Part of a small language model's weights.
Architecture: rotary positions, no biases in attention or MLP, attention and MLP in parallel.
Training: a variant of SOAP for these matrices, 147M tokens, 2236 steps.
Each number is 500 + 50 x the weight over the matrix's rms, rounded and kept within 0 to 999. Layers, rows and columns count from 0. Numbers have three digits each.

# layer 10 attention output (transposed), 128x96, rms 0.174, rows 48-63,112-127, columns 0-95
405494567516472482602507506581536570503534570525557515518498472459413462565514454539560538507481457565519398554402514561497541470544446485511375482454430539451493489484544541546480513403519550405467576543505530501512506457458571589503545472462473509503427460494454573487611404544498562476
441552553479520436541499603489530440428555648498520548567447519383483615641539508517520531529557461483415583475492559508521520560571435579518476455634579448506479430386493514492507520482520481471488411504497535475570527485381393466534523517498426467585490409504424508516536493638502427518
507488480533593515523447536384417417529572453532547475538517485433488498486499591520383571511476554375508508463464541535478523473426524477489466462525578487571587470548488501446531528529564428477501514457526476481355472506501479521415422461517571471470537442447459449488498524485537353542
475616560488464394580500547397586457520471518520447447456439504423527422495441478502442536505489492515404492491568438487586511400485440481550434520499507480544526496531485534533497489507533512543498470538511418507495533520505522498478426532472488547468509468501529482510522539505600427472
495641575453540490464507488473451437461415474506514538527472452499541536538487518498557511467478465479461494518560496508462551462524487436508464486455554538500584402478462544476513494496577519483493510552428496507556515536507451512490528532404515407449515471441568559511527505553501438569
626545525514511456421511495612484504442459508432479475468514476466551411423511502512464575523533509497467509521416535540491551423551528446497507454606618500500535566497476535485463493521441476474553425505513507545464509589452560436492410582531457446527481520504405532530506476465433500531
467569470485413399554554566475496632539460498444502492480540552630555505419514485571423531460542469449548460566472472522514418491529412536498464441492480491535579551500497517452459549486511557491514475497585522514485484479497439495532475509522500468509514582492584474481584508482501523525
452576488571479518535510502450590562460471499523449569535465476495558551455455499498583474455502562486575535482544557481580488529516425477421444485461514557567497465499498519566421508505492473468502476545508427473429430486442569531426522561426586511515425567492483496453464560498534558491
398476518471484435559496462517510434488474601498540378471498466588467580485525466514458487531513541443502582490390523495557491459596481465592462493530458507562497551494530395511559462529511632501512400508493452364524493589503533486516464490549519504529545449521517474440546617565448430502
480479540567475464476479340445477479527414458478520520455518530389345493530523453556441560567434628425423521515471517547435482483477504496431409478440427433491490542461556508493482538487417450523470489404531468534455431519385418546490531433567636482514496584451591458459460458371532482434
549548486562547430452479518462467444452547501473448533471561458463555459561478492531499471423545541493511595590378516461503437561537506458483522489525526474423526479495532489560461531532482467533499447499477469562518610550486536519457526620439501504456436506490485586522381489463500485540
432556464433519543510490477635477470516516487468517443485443496514499498507550521522551523493493544502464500533455518504487478546463492337526535482536518344408448468455484488394463512514524544479546540448504352510519477453477414452471482556595500485547481535430483507495514521504494468534
512495506605523448526494534507461533534455576476537567553483461528460545490556437541541559499534470495546484606508481540605532497532468518428546512320459503463507524473541538556448491541493449598525492510489528426419490438534383478441581532488515537460505554549426527449448503490521519456
428431481576467469442481518472530489565578551520450521514457480448538518505501536582434561525513541524540532421496556574458452529556438507485531521506481479493426430457518358522567469468536468530470508582532493529565487511515511558443601547540477467544459548393513479468541418446519453482
504586476436494558494440517571549440525444514427496530445410617498593500454476404508505529523451512448483473568529588494517595466512438441524528464503530499484549490495485505541462507501464477452539547539586529506481477602518538505577515525526523489290476514588470420520557519560561462517
341459438448560499466517503573517462536484411545518488536481521437600464519511514568530529473423517497515532519526529474498426408483524549497529480480604455514447479515498498451437587409569484570482504428535487501466405473552512385479541514482545486574449484516596539500478452462505576558
489523504465461511493515521500559515539507425505500481556479521481423541556478502507470473495483527466521458421517543464395470461407593518496519433553503454427469531518460634533420518531486378508527522463492507451463508544511548464523456532577482580456487448533517467616431518567472472539
566430406490485499436382422528432553554510467458501484425511566539561454406452510520470522487468572443523464526493508400419563407365522447533456558439427554630520489502538514464626474467460520564524538513386473579441491531529490488572472516476611502515529444508530451478489584465484572428
414647508507491548560555511452509458445466502437505419442522500531470554463423580521470464480522419498542476507520511465449506543529563544490456516490515486471486516466520389470514394500336600515512531528546529503604464532409526482522449570516431451490450466565602513511485449486533600441
536478462531520501460450516517417531561430464446589554486478577534486514579513529520485465563570495513555539497476441509453507493452544522411509431514549538516485637516477455442491491539520520501512472474468503552519504436468414463518534543507538514514449498502458575487534387568473467490
459443409473383416540429527379496470503581568389443466459455534561534527517510456419456463548592534493497557454457506463553449511445524517481511515585378507666434449359450474476484488464504471458515452422536440519469505552555466478556438428482486588516486538450423427437521473470558507463
510601355552465515534458524443494459488590500558532443402520534517396549551452581540491491509497517498609468534574544414465502567399504581497534584523438487519566516446532463499519519519517463405643469573482441476553533466571461580554555478481482529418498441458530435465495500577533522440
579443475648543586536456463514437480514508518511496479564496578461333461472495483371471621469508465508523552496544422501463568475447644467560456527482483483506429507541592424506462424465621454575449491498426528433479503424395623549442578522532530493448349505611445516584493426487495527465
496460435510629394553536548574410506423552491517492402441507486456449502538475520568482475486460496500479547542471475497491521542483502467558539416532538539445485529535484529440553502411500546525472513534461541511513556441540486410498510592559501513462552366492564489480589477557499568399
597487533578533496446565526467502565454480454484507558456435451419565492488465483556535540408489574549476532412462490469555467511482472464471550502502475472449525446536485546527519554477525480550544504502516383615489511525498433369418478519514481491493469483496503517529452481442547462475
515486391431531455490513604508473592416525559495476500558553470493464481422466502487511370463476388532477443528430528419531566515522347510465521526507570526435524464552460494559540459560517592461447554527427593452570478484562547542422428454495372402524515480525434507397512393524418424526
445372569511502537494529465531531466573514422467525423504495508505495507448602459503498504550520518464472384573593469518449531409479528457522438481490526489507501517450457515446575565595428394470539511501478501454446442559449472427454527426449493520551477485520493451515507504565536470533
546530558508518492420524475378467496449469462492502502533489490637597549400480428466472418443493430488558539470495477475509472451468531568502469442498571617462538505512452446470626524518552515524491484525420528500545553452448572477564484520398536488466476428445492451508532479527561583442
536579514390492593492543467388516502483523496569485514575574508502625484602463517481484420484502509526445532492447515502454501430498529539473459485497598461524533486551502497434478538494543472456480518496574499559484512523520557510448405528458543403574575419387562464543513506500540552480
472577491610515549403490493542430535481472496560533417523580514479540560523455553518481458488503499552550529543602491498585491499507516560488555557521616503590524583514562498522460565492457599558605370529465501508454448483466468397575337491484572456580450489562462563494575535484477448483
481459578514525442554524478465451574564597544463449425501463550510410479517498577480553447438518502472488530435508465473549473644510507547495498533480536469480470481494480545477614481513461562474437466468450520620557554519510480507458424398445482428571565496474473481529436479508513483487
545607508547511557448461495484362502502464572466573519505522437519412537613509554439486503459584581501546434569418512473506571557508424537530542589457449450458549506434473538440534481487494410510466503449566479561488517589469494590494508385487495608539413531371502561502515511490478521508
# layer 10 attention value, 64x96, rms 0.182, rows 49-63, columns 0-95
495453456550495440524576487475558527527559503546562412505525409540449475487435453549584439521592470440459550562384582553595612466535517472549593508578449487504503453568467449473422540501518590507447552542403505480584567565376450437505517434429513444503528454419435482547567437537560488479
541500567476457351517514458496530438533547540529477581472553476504559540518456473400456541502451533528505528456486491465494453418476473506597513474537531542544541461499471516400555506555546520523493468506501500504459332479497340519469515456555474564442480415490513451569488529529479482573
472584479535513457497456586529517474535498505492486516471497480507555382466460477451505450434591523512429570476532469455529544442463417527472473493615477517437501480547544469503491484504496530547528511406512442543506447547509602495505465447457565507505435471488543538524508604494541499519
496540534564552490514455495468435490451429543571521445452531478551498504492500550482498406515526500463463522474623460476531482421487473520563438507592432497499458395574539494464568545540500547454501545519384568497546450535391410425496467477439509408543515544535477589539535493444483367578
573551517457409417523512512462501509519548476593516485474578492510488589423505545545543511513597561576480586488446448526496501337506508449446451478593560486466471473426396533448491502462442551573550508479458553392532449429476479515550547489497404551483497482546519574482505420481542382472
530556508490554439438542464457445400515528490523629577502605450537548335481451498547522450575538496559442371559480386499535533593558497585503508432427546484494613507455524522479505522431470571458477459510554471538504469488494428464467513544475508541472424513466524547397557512416493512391
432490448491469565523521479450486525514628513513470515558497499486496516487474490497557527428457446535478620454479462560526478532551487555466480460531514471544517510519542530380531433506558454487579382480537429491548556515444423422500464546477533439466538473476574618514497486503543589480
548460501439458544486419568532494462492622459398456471589454561543517464443471502576426517506536521471486558420498502554518492435445484426458501535578530484535630521538390578533499509479475541412426486632428510477490533529447588502553570473487571489527598553517562453521548580497503535459
364496503380431582480430533520567425552457493448515464533440516494581527549651447483483535510546452564473493496443503476439528522525423470528487559450517528576531517513448437470534511536546491501581511501563492505432463418517477492513611542543478524455514346512414524625522511473439538455
490578471512467530532568484522467448509456502484515475498487495421458446525481463521548504541407573488513476534440580570507474482433541501535545506577551452524488414493505493477388446491493545604514493479474491474544540538619511510485392561490499476474490425463511525513426526483460380544
544534486471570463539501468480585551494513479618477331461572467526453422526460520559416473508472516528452505508508489463441500487558479538457531501513471465637525573472434475477540496486464482544470540575478563460509553461412415475432438511543599464493489463472561475488622583489468506623
488480500515480495546518543484493534406450525477470517575581522425469459481562474446505605549498441564497497493416492398476587529437413532456522472520499519524515512547540587536498493562553479475538519492553507479374592453498475511410523553464606528546509489527508517418522483528475511577
462465455519552471535521577511451601568589499522414512461480493486539530551457491408486491566461488470494477440409397456548552515524489489555549522523536385563481495515397512506529592507518501482439498452382532445534481523525486604404545516512509445413412451581514500558500519433498450445
517520538462509554481473483480486447514520468532509502480535564430477534463527460585409499504493484561545598489553453399455483384502489452577476487500503389585463501494558450436608586547566511547493586415556551553428452556480436479524488528368503515542480493468480517485496547442512496447
371492512513543508538458439501432496452495473538520439591596520514486419575605426414521514508519518542553419559572500527489498405463606563566571456461539454424470555529508464470475460559434480478468579477485508341470498524437467557534523442562544553541347533547567554491538511495457498523
# layer 10 MLP up, 576x96, rms 0.221, rows 0-48, columns 0-95
401500470540428393471468538478462538512417571502557494397504408522425546490508457462520408496488571447425595499467501455479504479554581560456577494391560534483569532500518436447453429424602534560472474450576454546490547459524497446501446555552508531520532471443464466501470498466476453413
517503492620501505521540467393516377461434481504505491544579494538465480455505440410494443573512520444499535524573485495491484499492504499554473488507462510576462493553457508502406431547490514470560553480603506510567490500439502520530533444455478551495590559452493558545351507503546488467
420550487542439540514462519520584552456490483486515534487492543404383502584410464519565460506496490532533448619647496497547416510565516527408565549484508505589613502502486494475537453460511433449486549503488466599466505570521603433489459361493531496503533559434497514438488439517498450440
477354489498511512490471571499459540501462514542534350547330428533489527414517460466506465567469511514568496566484529457532516494558460514509536474492537466454520413455462457523448592516499540538438580511490353585504448520580527543481501531520482492516523462530530431453517499507487516482
479505480500483440526507496503350489513533479482553536508523593480449442469488593445477408516475497547427523550435492567500445566485452445495545578481459473638415483440470369483576487543594513514560506588456464500522524519528494580438479502545539459481476448402582555484533520527525540540
440572522569475446510528439502601498503491530478540574549519477496548457419470539480505462516474369444531552481546466480541520468518459496536413446515510438551547445500502634475548594552517472474472496476378515545548512424421472483473466499406507520450592438539529481532425512525492439554
472483527495549465438553439477479440472546529520500367507539541580589413569501410529437520571441591520512510485462455472490439529491497476428513521435480483582563544501474560465480422622507524452536548494471446512577521512563485483515505426476490455508621448460500511552470518567580445525
455507510545437486498634437527558434489517514450484577544398550461505569589500473429464423597504473602534442512498476542524447355529465516508437500446491450582516449461501497530552519563494602475556521498489495499506456482458495518459502516446631610425444458559449550425532529462519554536
501488507464516501437549502416511541465502470523512547436498585464523559420442453541620495552464450479522495519551578394584497497508445465515426570444478445498511515530538445505485408420498595468563502468503458437508551458531461434586490602503418578487555503618516536475453487555578425478
527528499465444557482350577467364511538554453553523555423499436416520556523565529551367533535481465565499491452531531448580498588478604467536448537459481563523622516485526521528483527505567496467493580494516505468589515529489496577360484534594468462584499501496483458468554562496408482482
602457547490500481436511519454443598557439497438459487497465525607542378501436522467512501551481527624532455507529463437656433482552492566479471492374451545508569523642500534527516449395488502534440466480537566457413456465444528463478559535521551586570507477469490500567501519463479574452
526499491500557482535494554503439588557498395545548455571557499529444430602489519486512503505456516415519494535514442477401513562562406596435459489375539530548496449461507512547464512531517509572485496457437452480551564491496420590390419492489483450466543447514553506476469509510444479533
486482475476519564518594630520515547565480511572480533552606425573495459457566458532525501610536584523518508483500549586531527514527515485491451490464428550446453580467457485435506474486453481518523506509473586470554443496424430517544562416409517547488597462607542507543506503467492537430
428500509553413402570507530490542512492580449457598482510480497482479577580401470489529492567478533395460548555547586487519492502579469508523470487435506490544509497533576500520465512478509545551453526475458534496541453476494591487456420482446524503521444538614416470401521568443544523457
595568461499501527489543538488400534438577542438533474504527422497534451400537531421568525427462513537543520465611575455483528385530493489465479507478585476483519492425460512528447488459585555477476469447494501499444499512501498488465485524434521441504509509533491572552535549476532516457
527514572500488559496580490496460440495523498485546429485443521454524488484512607606422488532537465440415585573489409548525508540518465519508507503540492540481517445556410473482544543528607485485420561483424399495556479422468480501457381540468542501597568533425545545436504545559460470476
523373587499393514485493493469514513547458466518508508463509523495464552352559470525541428524481476359512558535504526504525498518505539524605473441542500518521461489511491495489555566501414409583484509496587487498500497544401424444421481520575446541584549445517541564435494548508527422419
532414465518517470497448547479580557532449525470438447479588594556428438419545522511465534587551587445496502388538571601460468440439543508471439483461519473467510554534444580477594464559446527515540572456515441564562520445456435449551514561530532378439480452522505497549565485407593503542
530525494535499559553412484562590567521463602461491503489584524580522545568462482436438491494528465549499567625536468505528498411612454516542519554450493499489443565469498504538416478514481526456471472522420432453553492509499487487562583525461572401438468512556497526431489494579444496476
493440463487447477402529476445433516385504453390430516490584466424504576517537563476474450469541524567405429494565476512518583472566453515558496475465491533493557524475489566508582533511455470400517491481406530526511480549536500549477515467561548475501510560441519489486485485432550492494
480464600430571518574490432432522479545530505462548499484559470539510486516529489459571480514491545484549461480499539489654501515572493372438497497434414446474529484485583428485544544511440472559434512493543578492442430507598465454559562460532490579475557533519498459516646439499499491596
529498512542501575501476536539543455509467524451537509505450542468507471561433628457479415516535436449395507528493465466471521454509442507437450467485493523431502420582534474507535510554464525628429513557497465470439340488520541497530438437590531532458364516606487518487430564547510552491
466385497537435500485485454463457531497494545574555511446549528558457490463520529446443582498451468392509477539556437496572458525494479501538477462511435524563474469434528492461544476522517590531513565552499427522500557530531494507531492461539512547473466516648479470470466475414467487469
512504448493596517524505510486439468543568376505426522504477454479503487535480517472468505554533488463532491447390582493521624468498511498590503523430563435646499379404493455504565506572584536503482517533480574450570546549598562441511479454519466498440509422373532516463507509452475471441
501459525538550451482655446498444426511538531459480558532499472611449421541482467436546469533471487582561444520528458461536480510572415536433610462382483573544486616427364431540520490526519494506447513504408508490588506477528466554486502494504557461539552486543501609515416548480467460568
505447572529386517509541529479522476552468474385584540574552456552542465497522491509486585461395400445546491456474558433426535403518518494563489451432484636482504504450468429508525475472478557425443528471521521360487531434485477552584514463517490547477547550496529510480539479502548545545
466487438448483491404503436517406505531556547479518555521507488478531538511549560572442520556531497530533527519451621562457502478547511468565521598527520482575566529500431490514522470526477500454474487425517518436452487500399442478524434516504448521366604446556511511524537498455528548585
519474417510538446516469442600478412464599500499470503556476572491535540568412511560414544552385498545452540530509463466492463468587536529526395565478497495464543432515539456533411422492555473368497468402512535472508503530482444476536489532532394530416484560543572533481483482511489492489
642470628597482478540467491403490494531508561488562517482501450499520443517447522380451546553490512547539452566624577536521482466491459506458506407568490506528514475465454402417576509475458475472461515494552534565550461567555538535326524464471584561507480427461521452510578519543544508530
572516585507459536528565469458562481450488487570517443502452359504604449447524477489461463510514467504462442500502519530528534480501517567483487503499494432366491471554505441490502521512629485462442536415536507554513562496560474479427510467542495515470538525535476464502478572516519480606
437493477458547458571468466489534450498376486510524591513510544499507420432488366506523353534475431490535443536469480513593534483520468517456430427444493540487528547397507520525443514470549489468531554602534437507571550504565482465458497578438586435634505494436539434520548508499491520481
581526521546448582470479573475477479572473416518519540437367490510564506529557447441584430461509512422521509488580576570513569448532637578517507455517464536567511422538599470544567427492400476506493535452464490584518476447526628520485521435497571435479444550508489540547552532453470468436
562501458564500495480510505521466559602510469413492478503489499544423553398443492471555400588424540559515570551511435536511425467530555540555487477417437570464469517555454526494502593547470489426476539529435563520497569533485570412520535404482639455498439536524549533472497496492523527493
496493377452486493558528500519408459571503540381486512514547572425430551496515569448515457520458478473584554578484488516579475491467422560498387477419502497513529459540476566554456491456537564540504554487577477429417585517585534511569519500478476516606461426537540515400382470474567564495
502504527538442555464506593496543432487484595427448559439488541514490565466487558497484500448513444508488507471532549584509502556543525420510523552515472444459471439451481459457491556449494535493483564406514514460508491515473526529538507437501559582519555518500460559495401519503453458515
446592528559453505459437587520412549514519516519569549383592517472556511497511546488511515438591436503462502445583526530546601535486384497415467523468420568537473562489495427534509511466562400474505500453527454463543578523567469451551565437506459630476478485463523450450463528469602431487
398500480480511440492501555493446530582372476582454528498485492501568513495572429535506508480557547486528459445509475517452531488547585518480554521576479456520492420527499473454533572550480386504389505544530543402491491430504487657489470550455515500476550462442448531521505461585566474511
470546479546420476469518524459387464463458500577498592538553500490533512565471557442525504411478541576425571589469499522484555481514497553493492560479506489453482562452500422456517538520526494468468525455515531494567493461520621589486522561547557389524542489441504426413494507572505547513
428447480517494530530424459446463533489427393533477434515504614543477443509488550485459557517507426471531599527554487515559536454518627571530565452508520440442488518461538521479480487568474515502578422449543483554585437508458532540456518550527524529481538462493489469546518561359595471413
423459536477507464456510542469579496565580453483555372495520474529536431576528480513555506450542559419427528408443521576554443496416538473403436460477486537592652543566452529524547517516496467532459493403479534536424542522546494512483504565496450601550525606447484632457503537503514458522
479418550475534470519435532461545470572474476480421465506492452518458488412432544439461470421569419542514434545510553485511505487474641551616456527474432580592563485470476521486481528433513519424506446497500455582537539475591522493539471487531503522548442549481484480467572474534530508474
529525491439487493480512488464386602526486575471529438529457512520533436476472492656464397487551569462593478496552459459532526451430549506568510482580492503513542474493550486517528472641541509452403554570568517443584488532516449497435464615537546526515535466472500521520505515463484464488
454500551484506523499480472471473474504535503531574460425479522462463483649503587593538526518506547435509544560533493597536527530533538518445514435501427491465463510481482422429478413457514531477534503482503522510491559504528530586610431449484469453545504515518466482511477515468435421513
535414689484530470479539478446525492590431492561512538526471531488468530467466489450534532589514517588507377480586529580458477520542616535459465454489501439516486487478440577495507542563535538488421508548457494471425479535419423565429530440546467533551512496482490457463539522449544489570
490546393501499482593561482437572468446460518412494553545459510535552493444453448484469558560453442506480501549555485503526521503575423491431491438471508540459508533459492493479533572491488503463533515432504556586427540463509510465516571470512506559478475540507639577555419504464528373533
527539452489520489500492514536392539508441523417446597455470384505487369552464550514510456680487526468487489527539442570519563464510465491453512523488466471476546421556474520495438552504495535542517519535576528544532396511533482584479455475472484545515316518451512489493500559552494461512
407583582451536495507508519492494633421598451484500482509515486542512515560501526590548560518448534487503519445504482603523549485492485547453415558477467505466474434472550462445495552491509615508509518489469585407468472620498482518529420533447549487511495474461446523533479475474498459511
439460519433447592518604576515498515564473503572512422459491566505504556558490550502463534554515605515448463460510438535548480392551480493432462476511476497536563459528439423481500515506525434557498571511430453477457451637450509504494414466490485601526499424481536547495507517454478466431
527444498507512391416475396511503557475503411520558535405464419544511559504594505448459456583570568507504487504512493496517452499497585572428539507497521479539457483521497411539589489548513437445501558444551525506483536492589410486482509507453459644491487574496451555524499493451542456510
# layer 10 MLP down (transposed), 576x96, rms 0.22, rows 0-48, columns 0-95
439502512513473473555525570465555536522445542467544495434513466348537472429455496485528506520480436433488592569582492492519520495531456514506510517497499527579504535470473511415550433453565586438518465599425495647527489492418553485501363561606512509550417504442562498530599535448496434573
504464441352519551507564496447517472547453569496521487487540505462511442561554492527422505449430464431512441475425476540494517521445518417487458604474534464519514481535566606515506545533463531492417499566523540488514522535538522524513493499469558484512444459549502505471594485549438492456
585661525469577474603590581450531457519504512448458507567522526494501499513508506499533483552487497507462497512471496535531485464390483522462424451517462444536440565555521495559489547496531479466509414423498413393566496536441439491515565418495535519462516446439488497489487397528503575456
475530470532497493502460423536512430494491551524503538511600449473528496602437517502474525508533476509435445515490496560549547494542456552469439503484381527471488627505496519522520478437478496471608492512552632488436594521517498483511569411437525506464453543433427524511430496351507480499
466439508513492482517474623509486533488532443634485486591387485444500563518409591573496355470581555530483431532493496462526521506505452491487473551457494469487437473582556563451488496437471553485483376553551519476538527411530437538568555419544503460572583520495516397503339478483457482508
456502507561490551461480470445532473496523562534457560490521455497642527522534398497511495399397370489500437472518489504463480487570460598502599606470466531593508482482474475487492449513399531498483518508398598475555518587483496545530471572561561431516504387526499504559503507539427562464
526452522549419488482438471474486582581430472484468511445541520479426419525560539426523455479518582527537470445519554505587489397524556506523530503540437497574501536495623530537554532449480543534492485610512541487510501404555489562532405489557557605516451570501504519496526493593476467445
412476423488464496561522587426442598442464455611542445489528477547482609435469497570465589472480564505508435464467492428653582523524522585418470512446480513561432473454594471544544534527487545471518490566495652580492493505509471555496470608404517415565561506428512593572529534534441448421
521487512517446582507561492542550528496409553541494448492529540525545374523534644462510463547424598508530480554496504470503476515479457559498485453524471485525393541522502529545440467501518464539471506535471446459479436477469557463510615460577522558444547564578554525502503557600540465435
475475493535502543515593506667478479510451450492513498565475567471530499481501461421459525560480488519510521480512528549482400506445518358519579472495489577605509558488476576548587494634442523488516570456512481555506498470484463453454480466368490500510561438481550438525558461539530527601
367539518537660447425350468482503472542449525584483559487431550486528565473535435487657583451501467461526510462529482621560498506462538510486577485583516538502456494553516470409514463484441539571432456446427411610479626541441547538509499512540326488509501563521464525523532456595482500534
491511565453427514515489473405471524586584600477425528515503539403435469520509448481497503487589454530367468440484523543548498432499552423523569511585442461504476598554472549546490519496486478512461546439463568541563508417385537499443534535540478458407539535512521535573554548416486500481
486604455491502522506507481426503461493488515536454441489435496565457562470437455458581541452571471457457524477444544495443513511397474518384471487504477536559530523565430590556487584501593540546510541573410503475601541534494513520479484523546490418561367510415552433537545382428503455521
557401427429460563487483542535456487522426535578479420529482517516467482313548422483503522483500483519470518496561512521433539493461500486506487568601569606500464493452520489470542455531539495534551474451465514548534489431511412465458561563566440513522516488481505500540542511516430453454
497556494554489493563456532597547528588404497405459457593480539537423536608538513484425519473466516421478445570503527522504460559479541480500500452483477482495441470523474443501550496446483479532463524527506483409535427435546483485504485477493481578522470445439449485431484535510535474522
457437490506523525501512468573474517506499512494468582562507562554506530492509387399577512442462505570456508503582624468455440498524485417526502513477461590468409539481487537466514451430528496501605471547535512475450483571513571510496553462510453466447410482584458458561494359510548548523
502499508524580488530491484508499484412574509529543515538525495477519412511505533548430543426491447577421555508425520431533481453477472499426413522472491558532480463494397556541457479536474569397629525541412537549484523456532496559488463446498448485457492640550545544612551525521552508502
397493560441523475484496528678528380507435377438474420510442575542507498520482485516519491577554561545557496541457491532536481625460521549404574489568443528515501494459510443591517505546553508436524517491573529426410452614431476564423473506546440581529451535605504482459484555533481459448
429557484470439543470545482454556482432519520475527509480508453374591484422473607538480496575471495558476488531468550541537379549479530524402452582550507510462556444457571503481523556545524514533411525497606540501435540475498496479508421438513509496529551498450457462504470493500517528458
586418454532457468608491518445502541569508475550483526475551492465498429374443501448568487487517538451581501547493485453485459646507521450430413444494553542440517494522519441563478493466514581516537510495438555463536577526473471486493486518462427470540542500488502495426516474429501518616
550476496481511487486498457494378599555479501551438522413570436513525372443454568417584569498548483520493456461476517520542502539540515550493487550555546505483563603520411526578507501447471530464530481596457544458552484459514543627587397484510398478506545501539535495408504637471501606438
546542491459468564507474520491513523496451557407490460479493422582592533547535461521442379539484480459504510529451461495521521517446470477562498488543478566472430512515473466442433522619453445434500442571449472557540393527433431587532612524590534502497565527512528443482571492439528446482
463603454524641475508459485529465547446487471508397452415502547518545518541544440513561489454580496551579472461557523559496523475504550345488545573525573447437453481571404542531431522446512421499519485516524450515557513493569545503523562444490430519540488533513520491561601431489555580448
581465536514577483490479493512626449502510468479548528497440538523569533515494501497543458458493487438509478524582556457383498500370476444445523576466482533510433523568487633386576453515369386485519598558560529498599479483491504480496542443468533566513462537406470588496424548551522523510
461590552492548518542520539543578475509564485489535421521568474403414562495475488448418454469636473498510580583492536558485477568452524558430451478519397485512534593545509529510496528508463507426472576511517492453580372423575496460560472512532457539498487514454505454435423476482516521537
433456527512497431483496533532490461532448575461575408548544470488439527525603503564464485501541452513524418416546508490488482484501522503514500483499508381540490506600436479570495481507535521456608504482466469516399555501523484444512413476505566507406411471522523490537400610493421417640
506582542544502516473468496429464446341498605465523606594502508482519516477470435522507509563524481442486458507473531530493539476511548463484525558455490486574451591590453462529508521450499490407560443526515525518497528487519491495532542551448488504509530570525473495578491413537548459623
483427418537568508455498408467489416505463453510598482544482453478530487590423393377523484470518564462451504595562492407462615533497532553463492501475520471523502504541509425472520424525552519408458590439519490508501596554531536481534406470594540433411564515488526518502485514387684467540
445471454468484565542511509600392470483527510592510405491489503545494450523498450419457458459486525518425624505527486498524554483482647516554627559598536427597565521512468506451458492616510540561454485475391465474481452472522579461512548529611472510517423338521504521517508457504524575581
493420475426484435559428534486483467484446455514558556510568590481513464501521398489469521442528584435502534521485597424508500529447423539481561540577437591571487461404483587550603522467480525517474476546481456477400505465481534442473539584499447531493503431451482451464554573553408523513
600485481527436535522530500516498574501565473511527560550515493462401479602385588467483446462458572545508477507478510444456509484508440463510551542565552426504476434533464362557570499552468469512510497529405467553507579456520498628492495399456475568491551380537444490501501505514547433490
475465493533417495432501557504523470415472569450514441480568465483547472498453448536499455497507504495543542447605505520458527479531533438486471573529524384529439518522576599469488521517513543506473527497482491402520519485542473501492549558526456492559469533489509406487462394495613499513
483543373527528523533457433447470490575455496515549448574493581590555531484537506392458530560486521475469493534482523421609509507459492562538506498486503529594456517569524530509390522510539484609508461493460458457493515630489547494481404514535562427444444429495451567495504491484395466483
548522488490607490413516430461462542461444460551596475493522464513453416524394489539583618544485521460448472483536452554446461403569548458581543483517528439488506568545501471533552604419514474540502409445479493524459509491541535469497458503519547481595475646463473571520441574459510394465
481593465514483442446551485510481547554517590486496548578546466419464360544495550475520506523483504467522473575450456498520503439497531571591540496575432557463533465525509525523546439428532400526450517518487477396491516487472563515459420543477493525494518500500405487530492512459458484476
499496501507502435492576453495425484510503528572515473497474532529477590436632543522467540565525467427560436461507490501480525410492506471561435513459482547534552530455476518477450613558424552497454475498665388487474527546483634458490451471513587420517448510479521498507458474448560509490
523449503549487547533455498522579564499537454340513613483437457575474474504410526523539472425516455506488580485446534509557605609558514530494514551449471549524507489461500464538415439508522467412651530459471517469400510595530448471514537456434468469462397482569546527481531428477505498450
520534490561502530438439476511562496516450506443515566462443508462521450464474447536499466592443563496474503496546479546535446441522609458547519517534488575404489491487516517488482429577454490544530515462428523542444517584486398431502500461426546563469495505532434516453521533509519491463
433523482559541495513544570570482446555531551425528527474557457565483517502558455476553486578477506473456478506549489490483428436554561501385406494518497553424437532416443616546449425446459542484402483493477412582521573462444573506550517508547519485443550521473459573534519608505481578511
482417436485481550547454461600501543580571515481509460554453533455461473454548465458456628499398541585481454487493504467496523482485440512434498493476479474469571513514557508527530486552475592417548503561455479556435513489595525529558470521498520380438478415594539443533514580503504570520
545541499519558450494495551486557488406444533580681448554495497547570498542458453425547433472482442531494503475522485407510476552480568476613532493598478486443423576504499412447467544376442440453552546546580532544473564583429498495425515481596495508518536547487548365569602459390451519501
500453540532504412549516444530541475512535388519497509475565314559554443496472532536530587518426530497542554524520500527431449523605552610456491514482536553539449501531474452484506565493473552513486474509401487496504525492471431506411469482539492450581485514516503485466390576497471581574
531496490522450532490453458466534508548548513419496523598571521531513491386510473486525528520482491545484496401503526501525514469504529506468496487518585556541507516553510547497464520523525448504458512491561503413482513423431455480457536576504499567484467518520443503504535460488554622528
551465508528541426519480532503396515527467473459490529525466589518499365491515596442489486475479445500502443467503513535537463468552631526599462437480453448453515421451489499504506459570479563523562421535517497530517541557440486488517523524543449527419522453441403458581530459532504487429
503450484517486539516577527520388584489529524477503515441486506491497548501466454490460423412436433472429484515567588523525533525631502413470518466471487498498572599426496529521437444503476476430483541596489490472540407427540523548572520451471511439526560493509644488542536519526524559499
546568507557443475488505528490564510550452559442474423469547562533516487537545462456460557511459532436421472442521500443577488562501533515479514566619546517511498498455538473532485503496528441440517459491425535512501559530492426496430588592474582544425544442614451618522540464517480547538
589458445587516485555504424445481446533496487527459523476436513522503488469515539535380477473455477593589542513491519502436491478556564468576489481535465547544490579484478535577530527457431518485524536503476452572446551453530497508534520414550513464416512541578548525541531527483515462502
480498573576517542478487511511481483501494420525491586490477485587533512494491621493509600516496539490459502488360526540389606517523479463566515460462451555436409464505537436491597462623538440464484530482539542405420405573524495433521455517431506472447433508425527539611549460594456477448
498637522505488641556474499537451457480569575457393458460545636458511447481427573529467528439418512554507562485488504495434562483503473502568484475547545523416482552567513537478558494526553524585460494471484510457485519530484539615467511495502584476488470488466549535470495514560582498508